python train.py --d_mlp=768 --norm_place="pre" --bias="none" --tie_embeddings=false --extras=["capped logits"] --init_std_up=0.0264 --init_std_down=0.0 --batch_tokens=[16384, 32768, 49152] --steps=4297
Each number is 500 + 25 x the weight over its row's rms, rounded and kept within 0 to 999. Layers, rows and columns count from 0. Numbers have three digits each. The size before them is the row's rms in percent of the matrix's.

# up: layer 7 MLP up, 768x192, rms 0.126, rows 565-633, columns 96-191
# down: layer 7 MLP down (transposed), 768x192, rms 0.0313, rows 565-633, columns 96-191
up565 072:495539535444490515526541483535469474476550499508506494468499525508476513489517455535539483482472515503522483497482460526483513514468540492523442512522497507516535518501526505514498513473532497514480478489530474473445518508525497477532513557460496525478519481493493439485510537491507488501
down565 076:515499536467473497505484476495450495520486518470492535520463454497491469535510447522478506541454478445500519481487521484504533492515490493498499494479493516503496500492514480504546493502533480471507471528509502538415530508489491480537496520470541525520498500482488477516481501515525511520
up566 103:456499498492543485490511461488474488488477512500486523519505503496466503470445514494495497535471472482526512444528459451499491542528509496501526484540508488513473506521529518545471542501487478500505511494492479502467500495539493490487502480519526490515496480503519453526520507491515519486
down566 097:532486509539507494518500472454509496434523472464541483445477510522554456482482458501519499478498486468476534494496486479476514501495490440528495484451484518471496510478468493468539473484517516504488548533495507574488522470475498512532511515489477530480500496512488488484524471452501512500
up567 007:473452460498471509477505495475532503527509449533532514515496486507515516515523452482501512483496514506495497524493533501495484528465512467515545513523460451477479516522507479529484454507519527542457464502487518478505523506475520450487488487473515462466484483487537524513513525486519521498
down567 005:490544556484506437550497494529495461529494518518481473513463507491574510484517515503475454500459498474486465549518489590492511506517546482500524483505506524480557504500492493498511503492468530457526539512517517491494511497457529501524500498478500496504511478526498491530532464519504498463
up568 127:447549459511538449515483456466488519488518530517516470508540507496530503461467504498475499487519455497489481511519509467444510485485504466473474532491497499470531454479556523533516482543510502475522444552470511522524487520474513477484490486458504506474497518512517502514516496483543493522
down568 121:494488487511529496528489502519526502530476492505480519499492476472520516490460560510485489506489475551494513515510512496523516452522498499497504484481479515513481548511480512510464497499528497487496549472504507496515553498505484468445490536484465538514502541527539483484522555536526456514
up569 123:486498480496489523508494520543521492476506528498506482509472503495464477491499502487496490495546498473453531475502465506514512520539528462492535457493510492456499448520483467541455492498499483502492484495553502499498510495482513474531529459537485505503522459521469498501497468535483445498
down569 127:503500464485460470488500465523502505490528493517512486473510539496520515537546478506530568495487494522481482536486510521534504539504529482508473513484481516476537477474515498504505500510474563509532445511484496517514479460528505498465482540500506492532487521506476487474514460511534496487
up570 014:462483481524519496565528514515525509465507504500451547512513484531501483525465531485492484493504485487480456517495507520484507517551492498527489510501482520502472520492493530490509482487517520479469525512457537498517493540489521499522464487508507488472481463519502534517481514522481517497
down570 015:505495472511469470420487492546484474509513489495509494483516492488542479514566496546494524482479538473476486527497497492509484504453489487497585510528510453515507493513512473501450517475484498489516473498479519489516526506518520527502472483470516518521519494482502513510512522519494482490
up571 131:518487503495518526477473478514492508496477524500482504528485537465475476539501479528473545512464523527489516517487532493509495513507487515514537502502450455494486544523474541488520519509481464503481501579469537487527481524520506532508497498435495522523551462499453488537494488501542509555
down571 135:527489480473524534463459490539487509469443516492507485471488490532501482486512508484487529479494524503490502488530528476480470505450518518535476513487519467517495481514485512515501516477504501497481503485505470425511505486513476529514480481502457483504520510500496484497532487486525457512
up572 105:544490473487515527534503501503483491474499506488466509521483542474511498497492506534523453477509467537503487474506504472519498467496529512514531477472491485523535488493523536523460516482482515516442526525507490516551547509493469538483503469457516500531463476499485538477483478535474512512
down572 103:531503481512458506474482484505488508439486533505518501549463496496506513499507489565512473474495485566431476478519498510495464524478532516484539478542462490458486508519465492520476515450482481477507549494542519503512488493464498441512520517495510511516481448507482498473498499545467534511
up573 129:498525470506498522474491492485444504540475482481480504534485519520509489463523504552478451517530514465504467493498503502512486509514528502481509507514454514486507510470514503437482479520453529516512515515480505514522540523453516573472471480490504494534486530542487475523478493476541534506
down573 125:524516540472493518532463519503460485482476482522520543501498475527537483513489505440501489497484489531521532506463509497453566519456494504483484508468557477486487513508489530503546486494510446497519462473525525503444462516522529477545516524501475508513484522464475546519568491496508514496
up574 107:523487502524489496472529497513496500512532439456492518496505502484458498486551494508516481445454484504500508482457464535495504557520510491474502485513516522472502504539510549506525521448521497503498528485480498514474509504517459494467510521483508525499450498482499515499496495484533458469
down574 110:474475503542477499513457454489498469453474457525479519464473474509533518504490509482484497534439547493525527500482498485493525516554503491485512528538517490484509471505493490524523489477506465478526539551519463501479516508456494458495520515490532520495484530505524492492485516517526496463
up575 109:485494449487510531479472495533531519469513500502507470489485524452516455516502492491493451506494505469489475533503546522489521517504493518530481546503491489467463467532495502502516490554530502501485484467522490534499504498516501487519479473452450543505520490523485513508521470501461539527
down575 115:490476489446456516488502499532485459472504530490488516498487535524464482526505471484500528481468478479484494514469459472463525472516476527492501560527503517472512491462481449484483484485479490474477492494476511493531500533522527513507499505503476532466482510487481517505529469486550486519
up576 119:505488455502502507487519518518480463497531505484487535509510475493516507471509478468526490521483549466482463537499480478513498541529536514534535512530512470481464530477511547549476549492515500475512500456491497547514490466567516548508481472477454454503506521474502489521543471473482503532
down576 122:522517480436491507455505491505499500472509441539456480493510517470530512517508479517496531521502473509484511511487526469477495464457501499499495468453511468502520479455502494485552549492536522535498482512511539485511492515526474498524517469517496445491504587464531526496513510512476483496
up577 132:453525468503525494502524522463523528502498498479529514466541529512488502488550492480487504497503510456439525516475494520465480551481486504479518456516470505534470510505513518458469522541502507506491481510486450556535488483480472478472503547466470485536513519468522480475485494505524517478
down577 128:488503451464509481558515519453512459489493523495492506476480510507495516568523517498534480478480525453528503508447476492505513539482492516517506470497519508511520503502517471480495523551477482516518492522503484475507535548476494522553483506484524493497472489482536526476504462494481489479
up578 058:492542499492491523498487558500476510489512488510524454552465494528498527458494458578496501479499474497483492492485517479482493492502548482516502507482517459517513490530481501550477516534507477497456496501507478490476530540539483489500462482498526514511504474568505562480491488520500479520
down578 058:461469539549511519492497453479479501512487520491504483498490537505471506511537521524497533491545443514496542471548544501519486544540544531554499477513500485515546526484515503480487524517505509520493534553511502508474489541503495502455501468488489498502496500474481489518495484505446517530
up579 068:485514483467525535470520532509512488494519497530490543470471487490489515514464498504516506506476480462512457512501492533502504491501526497473465496471495489482492488497486504490493504517525504483495520500532489520528449510499492508493530498481546526484496478469487447489454477477467467466
down579 095:478494519496463531459461487506474483502525507504512508487485483466495523526506521491536470476442503506544481485517471499514551538516514465497468482486511490538529481460507457527460536479527499511542490523490495505506457486508487545514485460492505485453447489479477488507518543506502513539
up580 126:541503501528505457474493528480477515510498477459500450484479514490506508461491493486455467517520533509476526497498510534506526505502496554462465508508481520522520482483507534519511494488512505519468476496515496442473533525479470459549503536494448541542524471484468512505489517477464498484
down580 125:510513513517470495474428463503519470482473452510495489531539534527525493499490476435525505499498475513521463470494479503552534501491517484530475492543505487500527512505514534508501482486513459514559467476506483494472512484482508485505511533465466499564470484513468489489526496514523508483
up581 126:477492546489522525455521477489489473491487508490476498508473492473511519580511456489513500578500495467487493497514516529490495526514482502495453456464456540485489510518515473513478474489529522506485504496410505473517509488491497556495461517502481477484496475485476494479522495519513518549
down581 136:491508487493525491482500526466473496482486519478541504516454561512505489472519474483525485538506510468452520453558448506487550513495527497487461491470506576489504493510495510502559524479521485526515492486497440496464526475481527528475534508481476478498469492529554504532506514477501473468
up582 122:497537533504551538503495551536504500507497469530483504491524481518480476485534518536500489519565466504511476480487503459506512492488499527499490522552463457524484544461484507537475450453486519505503531496481516523491522502523518503474471530512501499477502491499464533515493512483490515437
down582 124:523495486503493505486502536480479474503481526479503533532519509505503507518545522548501498520525450497520482501504530512486508493532529542522532532504508499480482483556454514465507505511506492538522540486467504502473462514518522473538500522471474485491458512477532487528494479526519490528
up583 109:523469482541488453483457479505482466535513509478538497514480552490492476491521475516524485510550513483502502507482493508512490561529483488486515543495481465461492488513516505510485502496523475504514424482518554488509438533509487517475502523483496525497448506487495518510513494482451469483
down583 117:501498507491505515504491464493492460493451516515473494467499456500481460496473539476468506486498490489517515471541490540515494523502470550485480489482483521521511546487526484451481501473528481469494533480502557505495504538501508510490502497505505502495496515523484503520559522458501484486
up584 095:453533495510491537515470513511441535503530474496452475476536525497492501523542483525459481471509481485501508528445506480513506470529485463562524481486510514522478544465542465472535493469465533534526490490513498503543481486473533509492494498495466499535522519506541508457475505553452485523
down584 087:487491460481484529491505493561519450479495456520489526508497497551515534494532486508482472461518519495539494471507461481513519505520509435475518516499520493519517515482492532494482468524479469543502494513487519518505474517501498502491476513494460508521476502494550505566481502476476503542
up585 126:492484447536513479490505504497513540518489518508463485507483499477459531485529533517454500474468494526517506477505495480533505493496554496535505487513501501484493472548531485541497519540502489489483475517482498503508548469503532490478513477520500522522513509547501489516542525463510513524
down585 128:515546517523509492487481459462528530489528505475513475542500462503527502500451480498499495532502502494543488488470453488513468472475482514481522508519441515500496487535483475509519491498463509501491528526549493515495494463537496508505511483553441467472492528511524509494486487509469513533
up586 104:496493509514521497496531522461494541513506556544512531488511536505548442521501483534484517501506509484504487567513507476485482517482493474486483486482523483522531506529497473508526470508511512490464480436486456540540512487476488502492471508448515491518522556523469462514497487509507497520
down586 102:464479495494540511498486523459505511493504463509484522504525473490475486565531502552498478519531495544529531555505496499521485520492501515464493509480514533463529467513517490490493527488524511456496464532479496538496485443525550526511511448457531482502494568513486492476546480486459508475
up587 071:523515496435484495510505497489500500478480501491454488493499529519488498531495511494505503549497499511495490513504506489490488510485481481469518512477544508460487491494549486467477485442477532539518517459508493510522527504488527481555468529508567452507507549477542521523497509498478482521
down587 076:513518478498526477462447540467477477534529511514512480492470488527535481470517513526498497528543540492517491527496493479506520494483530496505515503487497454483492482479581528497473469471503493515451490485481519530521519512454517508550494517543523505468508489472508500481517542499466464506
up588 010:510448472451512514502479524458474518557505539501509517507483487499486537462464482486522477503494513500481490498527501515495506559525498498506470487496487505517473497536483530494503539518535526507466515532528529509500496541513498486497501455481497490461508474478483442520497492469446503532
down588 011:526428484477532535496496496496490505459510419488499525493494464490481488519451461498550506487506544499494485479491494496452500473487460488504484528509491490480491511473494483571477504503476469497526475493483518484507485511493506514508461486519471519543516484510521540534498497513539482481
up589 122:514489467525535526453515515494461530496511473517520471507556506486511505481500518474509492480542500537491535476477515554513483508514528450530527528522501517536527528537493489537505454510472530483521482505505516472464526485493481532550502499518518498450535485486538491492467478442525490502
down589 110:508485501543513470481512500502518510452460489570526462498466519541521468480512525431481494485487509455507514499493489532455541486508500529464483515430561484501509495472478469501513500501531514498511527498489497486497478510509491494500430526492487535487440516525470491505508522509523517527
up590 122:490490510488475501517535475479545462485470501453475492477484524500479504522464447493485530476476504468494497476508506518499524469493533498534482501523491463499508507500473547505471470501545571490515519469521505508497502529491482510525466504552529530501537516535474537483525516470524533516
down590 124:496517512451503519499495505498551487487567528513475532501498525508492529509520524513510521497477502492500498529483499500527492462546529453533497498475528482504476485501524471498483523484529484488520486484443522509448479498551471516528541514512513521462522481537462492463557500496524511509
up591 128:495506460498532502500508513523518489517484534509495480488488552500454495473494513535463542460496483522517509497498500492504469525457528493517505516532502500487488505507516540499557448504520482489499529496530475526489496508542495461511547519456500526482539470458539496454532488485523507504
down591 122:507531537474527479527497493494495494497481467482503500501541528491484503486482474465532505506516501523494524491522486556481502512492526517478460514503527499501501510522499528492458534501529508477497516493477465484553523471477491468516526550499504500523517439517461510505528537472490456505
up592 010:492535481474487527486523530516500503490491502517515507510521490466475515530436485530507480477508480486522492529498501489490464507532490441516456506475506484542568506484510492519495489532491564492503513480543503487496473560526463498488478508512460449464494538529512561502486516458496514481
down592 008:498496500493442552534523479497515510503503498520499475458506535497508520505450512511578486514522457502493510509484489499519499515465465483466448484470519492482481501459510504534432528492526484542490507505518482561492518497464453556514496517485502475462495483516450507534454503503500466498
up593 137:464479521483490464531481499493469511466518486482516508496537538489493557471468532507512472469486446481496463548496509523555521508508485530501538514547499478515495488503482509521494494508487513528501467470512484486459511514496540527486516444496473535501542479481509508493459494446510478521
down593 140:461534515511506524448496484514516487517518504518516534510525496477490453480484522533464453484536505517498596463497473487493503463504520528519500510474496466526519499536503521480528477540469489531500470469497477492550499491513504473514505497509517497474504494479555495513544470534519534521
up594 076:507529473468520497495476466512471475490513487481471491450534549443536481464507452512481485499533474497528514520492516507510495490482580471509511524534516519496498483521498492508519507502441535548536479487515504493492497536542495522508558478500489442555491493499506510523501512494484482489
down594 074:498490497492471501483488501484499432514505485507483437478505504505482490480441530478522509513486461487483466489527523490465539472497460485454522510487483488502461445501472487514511504567487523526517519532506483506535531478495473498457470511551492519472501480492499486485523516515523472506
up595 112:540509526554504504500480456508532491520484510473502514533501522495511563498505510493515522504494504497483501515535461497505497530500456498508510524490505478486456527568497477468507500491525544485527513517480516513551544511468486552491446478540498487512524483514534498466477479509495533523
down595 105:514466484524498486537514493486465448572487502454467490427523484500477474505530511509501550450507501498435469509533501447530518499486511524468522495476434496467476541501486468462483528523502484485499514488485518469517490517505508442448512516538536492486524496493507513498495530548464501533
up596 093:522535477524505499432531489528468505551499544520533515486505520499470473513517534524494494521491497435509497522524500504491513526529533498496526535509441510488515483512488492522452514506516481504542508485501498513486517482510457505479472493523557545510499477535520486502481528522430521515
down596 128:473502504484499479427473504497476473523508508481504501504507470486493489516522490523488544494490546475471503493531526499506495510505534491453515494523514498499486511462492479505498476516494524498566479490465509502468481520486472516490499504488508518523481453502525466516491531528490474528
up597 128:506471483534515491532530526499486551478514510458483526481499518556506544469500495455508539480509568530485502508491497504498522496535512505481474493496480466495469538508487522508503482481505493512461514487505474542526560521509459468490505492497497490484430516520555525537461482490508515476
down597 121:513483530466508522503488503545518474486522473531511481513501520500502486531568507487538460482453501482506472508514503489541505494539493548485476528540479488460475503501506482513474517481501537460492527502521514472561457491511508504505462560502481521492541548503524468535487530512485476422
up598 009:562514522509484483493554468515478514506493487532439532512537463515484532512511472553483504486499514509472528555525505525475513514499525504506504506493515440462459536489492486498506499510483526504494508491500491486536495503544542491550477481509437459503520456461505477473501517481468487509
down598 010:471492504501519457548495486510491504501543522475546488502541527537502476502513507501515510498507473463487489500449489506508475483515501487523495553470486510498464501526439472481500493493518510468460479490506508500488515533510485445521517542542521453539536511469516532519493516428522480496
up599 109:462530479527537507504487532449478491519486533457519547509508496504467520510492483516493521517512524487462528486520516451549494532468510519502522503467493475514503480551527527466503472467519490514494476528471480520572441522506516473485516498511510505481529482454517491519492490505479507513
down599 105:469510508494495524504515526582481458455471478480460466485486476553509498487508546490485474517510486486512473518495526508512485491526507447508502463493485506494485540492487506430479537506498487491498541491509537524522507487456477523508437468529483534494504506517519491474495478544538491504
up600 129:478474483519495548497453486564486493507525513495503460465499523512529498468503515533458513531498544492520469475488516468496499507500494479492525508517467474473453451522503508525434507518512527521540524469500505444530464538502495492508458485493536496463495458457512528541504496529520507480
down600 130:512525489504546543499474473480480468549491498503505505506529524530491547541463518523504509523480526475538503533506488473511505497507514518504524486491523498533476482509528488510485505537502500469547518505487509447514485522518488489494470485523483487534474486548495524492510511554501526460
up601 067:503517482534482435518464501486527494455547547456516496510506542461498492519473579528517518533460535504487521487463495501476484449486484484483526545522459499468509531500452484488520503496517470581508502525552532467505479491524511460513508517510478507477501466515516487506491509530469514489
down601 060:502510449493495522530476515511490483513487483455465482501446495489487522492470550499501439490503503540517540561475480486460507501523498506478510517511502534481495507475548527492501494530468503508494499501490492505524489520467495487510505490492521497473498531532502503518514527535527505523
up602 121:554479485509504461519502485507493531535501516467476510503533513512492475510545462508511526516491539501515463517522526501511501535493508498542540500486518493516491540466456464532474493464504499488483482475483464462496448487488525479485509499487514475508537507482518517479489489484531515515
down602 131:476520527532465552469495530522458517432535523535511495502506487468530505512473510495492502508473486497500542469478493529490514521487504494510491473482480459503505487575552483490538484476497490473493525484521490520479540516477439524534524497503514504479481510531504491501492502529458514522
up603 126:525499485504522482499486487508499502481548497507498512490499504500463449531504459504511478530552498486515470466462525466508512516475479484512536503462486508526543497526505490530468447458510526479513501472538508447427534481501496477533508506493502504529479507517440485563500517498499494471
down603 123:470480509501487519499511467519485487522520521476513455509462499514492539491509571460456466512489472493468533503511475511487512545490461484478482492539533460492503542491484528448496456498547499509518509503522472538523457491480484506501489492507511500519501503497510491438508495531471474534
up604 129:516483473496513498478453491509487487551482479522494472483494536443460551515501486480517579514505478493480491498528486479469481513469464520501473523461491493480503503526469470500530501505491496493502482510542517543516503456550509533448484494497504468472505487486487469536475482489497490527
down604 135:474545457528524490480480529517464515506526486495439534512461480503514510483518494477424477507536500510530483524513507476527516538507489512493480457547501504515479524496482482467523497494527448499534497462534496493485483512503517495504534507457492504502476483509493491521505505554513476487
up605 105:511465492521506522527523520484450478502488513505483492501534504490499460487515489509489462476487457476472505475504480504508521505500494494484481507494491483511500508515502493489469519514491480478508489509535468496497535509510551467493523520467524534426517505518497506476479513462500515506
down605 115:493565495477473514561531486475467453529476497514504520481472494528524473487532510474488512500519516498493477495543517474462484481456495461471503534456516478499503524475472523517483541509545481492553485535568483494504496520491490499478482519490542523509485513517542513498495493494537505475
up606 048:503478488529430494491453491495469510483453505535472496527500488554458483492459513527471495510500483541508495494485486507471553470523497501476500524486462501509508478516490493521497539460512509474477521512473527524490507560489501549456486488494496546465527463522533512488488516471521504497
down606 048:490478494512499490479487481499487472520503498517539514490475520510466507507498494457507523552534465477506515489493512503519447516484536475507515459494492546468497501486473516516492465518499508534450498502521497504497494527468504520472546493523501454532433470473483508500492529493479493519
up607 137:521464500536485447482511466480539475523505480553493485513477473509507491469500514538470485495516522467518500508495534477572510496500511504515515466473514511491481491485508532504457517495480487486541513491513512508515534544513513481515503518505484461480515553524479540505471464438532462492
down607 133:497545509563486491529516467502480527495512468509486502508494558538537461499492486526493515502505472529527516462449505530480555483516481464545488505536513492515489489536486463489467533520499465516516500518515525472516490503544524515508519521488508484533476492549511502521504509466517540478
up608 135:527508516497548525476486484497530519494461503563516488529472526519493505554491517495492480498480546496461525487423506483483486516510512507525520519467470526495499503510480552476482530476499519498488531486493516509524522552495478534482495519545492483486501537509487474500466474495509521464
down608 142:455478535494529536525473460534494485520492526500511508496497538487553509515482507465503505500477506481484519499490463486523517524533490471513526489492515471448513496504469446501516513520468507475512554463495508500496485511473523475491525503482513474510522480502498575512452497477533531510
up609 101:521473486483460463473526499498524481537479494512483504493508464514518510517545492543446510503533549502492553508510488493490507505530487487503547498515488508469486480514484506476474445463500492539493511533484448482486510474506532477498502542482486550494468498499467495502497506487511501502
down609 097:530511514497475475506496496475490550514498481496505480509510489498487470536507490529505513524490491497475516485479486559491482523523462502503506475484477493458516535511479521523511499476511541523537538505487501465487517514516554484531475500499487539530495512488534467474530491479466493521
up610 015:472467487532486503479486504536469507519490538533504500489466507520504486482487523550500533504542529457480536497510570517480513519546510466507511506498473491474514509496523509452471514490481520477507455523505523484497521490530502463505500500487436449516480476492524532521493513536526475472
down610 020:503450477520474503500515492497507486502508526498501433478503506500499497455517459559496568456502464531507491491519482506558462513504500440496515456533521478517463471506483515496526519501525479492509481538499540504486490481488495489490520478505519512536528462497482479465512534476484494462
up611 138:474489507504539452504509458501540478477493501471488491476502519522511457514523495543453531516449465518520541476474501489517502514480489475518477492503506511525533526512477530508526463475484497525531541513500510485469500526470468464516508473494510486497511532535501508478513544491500533479
down611 131:478527532504487483488505504528494483553492488515509487491513514496459492489500492494425509479517513479494541522495486496514526492528487531528513513480546541546498518519486453476536526527519499513496488518486471494526515511468541506522540477539507489498513507555480548493502473566476495466
up612 139:486516458460515460508505498500483478507511520470493503503532537510501483453487490511460489498541535502546489504501515502501512491522503496462560470468517506542499522468477523503484509480514492459502475476547538552526532513516499538475451506453570505520539535511483487543510497528522502492
down612 125:502536486489498510484482475516465510420539522495540516453492530442499495517546491506505488528540495541487520523509516520500506461499538516511529533503484557518513495476481496494497529480500505511493510503524486499535509467452468483504451492546502519506521492519479510534494509545522539482
up613 122:437492503518517508510523548537545491508485510515464495552514515532498502498523515531544499487547481480512546484501512463499491492478504500553467500537473514520538440490499498527485515494509507472520505505530482504482498495522494488487485520458522512497506519477519478510483466476481542494
down613 118:462508525529559498483516493483495493470556530475491468527491497499505452486501494483452467527524477510538528446529479500555510471495497527441486479505478525493493472531527475467454487470468483486506477486508503501535498447484481519504534511481504552518489481523496491458510490458503524482
up614 124:452484480477478490514514479524464509464577530516514528528510519516523532438486528513495483489490503514449510530502545459523516487509487527502522521481489496533549479515505525535499490458481522515524460479488531442534539520567508532481466495479506451505492502501487457511531490498520456502
down614 119:479563500521499543484500528510506522484496526494482511478531553488530504417476486474471564530531531481515515525497469488495501495482495502495537494524492488494474510471513525502503545476456539496538489470541475487490474503531531502474536514517528521522521477490470475522514499524515457487
up615 087:465477545487517488493439550529531510500503492511510535520543517475491515503476476499529500496500485476504456519486474518534520548482499505516475517495514535508488500530481472472461519485521500514501486472487491491493489549550482499451500542473479519476540524480500499530495481501532515527
down615 094:547484505510469497468555508515503506505511520440494490453522500493488479459503506514490477547535512489489476522522514460485479464504513513493549478469491494508498497505500501510517457501483534481563541494498528477545501474507523515538528490518549470504478490518488496511479526469478472480
up616 127:478505499472531518522521486530497472503440467507548559479473536490549440496502487482515512476489511464488503482499517500515528463479494524544493501474518527512473477500513520526521495518484512519480461469478524491533472495519497499492491520503490511562502464502508481519509488508505477489
down616 125:516535460480530531499470475490466529509489453479513527461507531484496471517493463508547559507493498541509447486489511490502542456438500537495510499514495513503476488502500487497492488505527498519513515472422487499526494523472503537493517494530473509453482472499503488445543518474473422509
up617 126:480458507515509493479466486490513536491525489542487509489527471487499447479514473493475475506534480475525502501515542481537518515485478477508492499501497512505495490492442487508524484517519484523547466498531518500499465557484471482484549500501497478486541499478440491475525456514529475510
down617 120:495439506478489527498509474500515525489561505516485535510488534478489487482473504500435504482511534500514476497491508466533511495494479522487486458519506512490532523526511480487454482492482492484485471470519478447526453506489513517519490534480491475495486520478512462499546549473470532519
up618 012:506488511525523471484492511496495478491461520485482476451505536493497486495546499487489478522475496496506457512511510567534480512457521477503480505522469509513527525501502548502525482495487534472492538490478442551533485468475545525495509493451529501489490519494487495500461484505530496523
down618 015:510542469532520500477482502509539496466461491513537515492522499501513511495527485482480512518543519512550469444476468487505485490545536509446494514472484499542461468481464495484558476505519490475486523526471511516534490520526567483503527497521516523483513536497479485532532520526462522519
up619 130:496500491488505470488486490521475456521462523481509512478493479502472514481476470447511496480503485475486533461506530521502488517487550493527470492485484515516536491521478506518498479489532499504529487490543481500539526521483488490500524473497496501462468536489527511496523494528498509488
down619 115:485480510501506518536493474499486497539504485480531477499471490511567541498502485475494509518486524511544519545452501503512491479518486496477525483508535473459504478495488426481461513484466474474490452493487509546476520533491479539523449502519530473529489518491497492482496471505502517505
up620 035:481480486483530497513472504495575494515435535503482533511522493516509451557492486523496498521477483488537486492500527468493524485487500471499500503466541485469472502469523507508483480463458441496524482499478470538493506485511495510509486493532460509482493501494502491529506471505523514503
down620 033:482503493507468527468503491499538535521476471479516496473542487500512448516539506498542518509475494506504500497469472475495517482485484473505495441504514489565468494443510513465511527456456499502453509482491444515487464519498507527544507504513444486527509515498455492474523470459514492547
up621 091:508511498474516485540490502479497437518516515476472486468490505513481504511503558507494493478503483479461475477497503500529501539473527537464467508464454508532500505468489543486504496464503519462510484474523496478531483506525523541491532509492478451526523485475483507517491460482477480542
down621 080:444483529483513494498496489516535536484485501501446501474514504513480476558509477472451523483472514516492500485480509525436471450538472494503514492539487540495512499491491508495506486486510495477533460498477535561537504559534484461512486503488493496538523468520521546536494498532472505491
up622 133:477492528542509531497501515530478459496549461468450501500507532478536512486514488505493536510475506507542537510483540504500497492486525509508470477541481513471468495514543519506499527491495485504463489475472471517475486494538492463499496496494502516498521462491491489485556487513483528524
down622 140:518471509512476556478499477491528493487526498450513522533517491482511513474513493524484502533524507511509508521522539474570481491520444478474449511555480529485510490466501476546513500504526506509503505506516520459508490464505481468521480535470492502485490449457509518553464531515508532513
up623 113:466477541519527522486522521521503516503496489481502474531503535458464494520466505554490479477541506504542469499522528495534489516517539506520498468466508503478521501482488510520463520487540468464459537470521536517498511458480517487513472502533518497506451565541500511487461500502559518526
down623 111:495516448464468482541474542530517483553509491506494519493522550486492502500475505470517548514493481497468455473506504516521485458483504530505514506513477502529490478493492474485480506540477508474488472527503468469489461468542534472507506513510493529504528483465505474534458524519514524498
up624 133:503527476506487483523468504529454500549497510502521490491528451481495533496491545508528497515474515466488510513491510521499523523471517509540497540449505512523497470530501525488478505507535486527515479529480487486540491497535518477479484485504500472492543478520525519485548451499493452526
down624 136:469532525551484501534517464482550526505510502536476532519509464515493502498495511476446524518500461462512492498453460527482517443528501503485443486492529523507458523495493505486514483514441507533461495485516504483506482491543471470485510481522490479508511468477470497477537476502508505517
up625 111:526521498477526507475504483506524515479466519451473539456502514528478486478540492522470526499472509516542539507504477483515513545465523467482509522501510532452553521524485523476496486475496499536490479517487494512503466475522480501527455519447509479480505522480510534507475511433481482483
down625 112:476499519487459500526548466446488494464487501514484546591473515495548517509485520476477507508472505467481513472511473491472497509494479483473487461508505477508507456497512503493514529474513466498531492529540482488493457489477509482488492521544474500538444507532528487496519499507497513468
up626 123:501450509492482500476484495504489522511496530497473499491497510527522515521537514487493501456504525487517488509469478571520453487487500483436490520475529479522481500494542508516494562499493519480471520511496477487515502480493532533469480474498535464530488509532515546465496475473548514502
down626 127:537543488496495515503465516514494534479521517503484517517487476529484481500518495495444442498482515484494535504482465468486516477468500520499523517536525524511519501518467467496486491485525513512505490510530518486468511524513518571573500514530446526485526531492505439529497549516453495487
up627 014:485539479526543465504445488524520469474509492481478494495514550474500527464505492497531482527524481499490496499459527525485509481511456508462532515484550467505471520479529523503501497509494501509478486484506500513537491529501554510506480470475508517485535498515489519455459550475557470489
down627 013:495476497482483507485530501535459508521519514502542498469497520443493505516509522532480491535510480490508462503471487479493540471506448508498495493511501543491498523514476486518497476520441490501502510510515516494487539475519500522464515512480507461473436512504528504496541453528543452519
up628 123:495480471521516450504496492510540514491494504478511532435582501487510503482496460524542516511493508474504516484462492495464555541494550484501516505501484487473470486531489476516505505544504518480474509504501507521468530487509477460482518497513498514521510543496525508510530530522509475509
down628 122:493491479510479543469507541519493486455515534482510482501480515459467486480514500512524543488527472455444533500487526469503512488480514538466476511469517486475475499479492542517516478515505478544468487536480468535508483475504521493480532497479492477429471484487484498518481516522477477500
up629 007:456534496467490536471475456541505462516520487519464500537540493488511539484483499491502514477461484520446473539491530487518518546512529510544496520506499518490522475476460476526503459495513503479473493507497516487551441475544479506496509488527518489526515489543498527473481458497457548521
down629 006:471511500529501457485544519507499509498461526535514542485537535487494453500511488481495503474486520474494506493492474478525547466548487457501502498527467531496489452524487513499505493514496483508479515507544509446495530524483510484484532501538498484509482517521447502476517537480540468485
up630 117:481532468495504495493481524555479492495447532524495522485488460470497463471487509483474481485483512498518452493502515474467490520504461478546505516517514473478491484459512515474529527488478534529536503485451499490545489496492484537508509431532441512550492478499466511487514482551518496507
down630 118:465540506503505516548511498483502489504447550553482472506539488474520493497493493529496498486504521485519516477465474496488457502502525547485528549498471498503554538472472461440527462481439500483518486446524482507455512533504482517511546479505490505539481503499488490520529520475514515450
up631 143:508541503488516466486498461550475475520472529504513488511520468513546512457520509497494537550499558523476509483552477499471504485495553503506473479455499481443502467516498496510488474517480515438454524505497454502488521444491503483500517519469511490507505468481468503510526502498486468478
down631 143:511455534462510515511493521455535463517476490499505503509503535499505496490531473520590482477459552484537507482453494532502489484453509500492503469509469519493478507528516457512504510510481543451529491504503464467537519502490567495494504504485445472511523528489491512496504532517510451422
up632 126:516426490522540521486547480475470469490462507541514477484500491481486499519503471479519490498478497495514494535500499499495530506488529541508506493554472479494514462553495526501460487517497549508499505497471518487493518526541483501512488497517493509470480484456489500563472536500502480537
down632 137:470524501502507485471528461483494522482506476539469475513516472486520507488446505505516476527493525533505486511494455501526519512482515479526547450511516504493495536556510484491476528520489503506506539530520507459538560454529455488489463482526474477492473494506495536475502509495484468473
up633 026:495493459521501518544495496559519490554536474496475494512548509486542534430450509473512479463490529477544504547505504491493486467522486493507480556509494475482515510506507520486511573521494473516523513489481496494490523448491483494505494496470515469527495500508490494518502494493506541503
down633 027:530480483533491507438506528513452489471559480491501490493483516493511499529516522528503486500489488470509511498515505519527494504491515494494517509455486481521510492504523501497442481491534537459482522490420490501505519515441487476474480448517496473460542526523489511517482464528522494476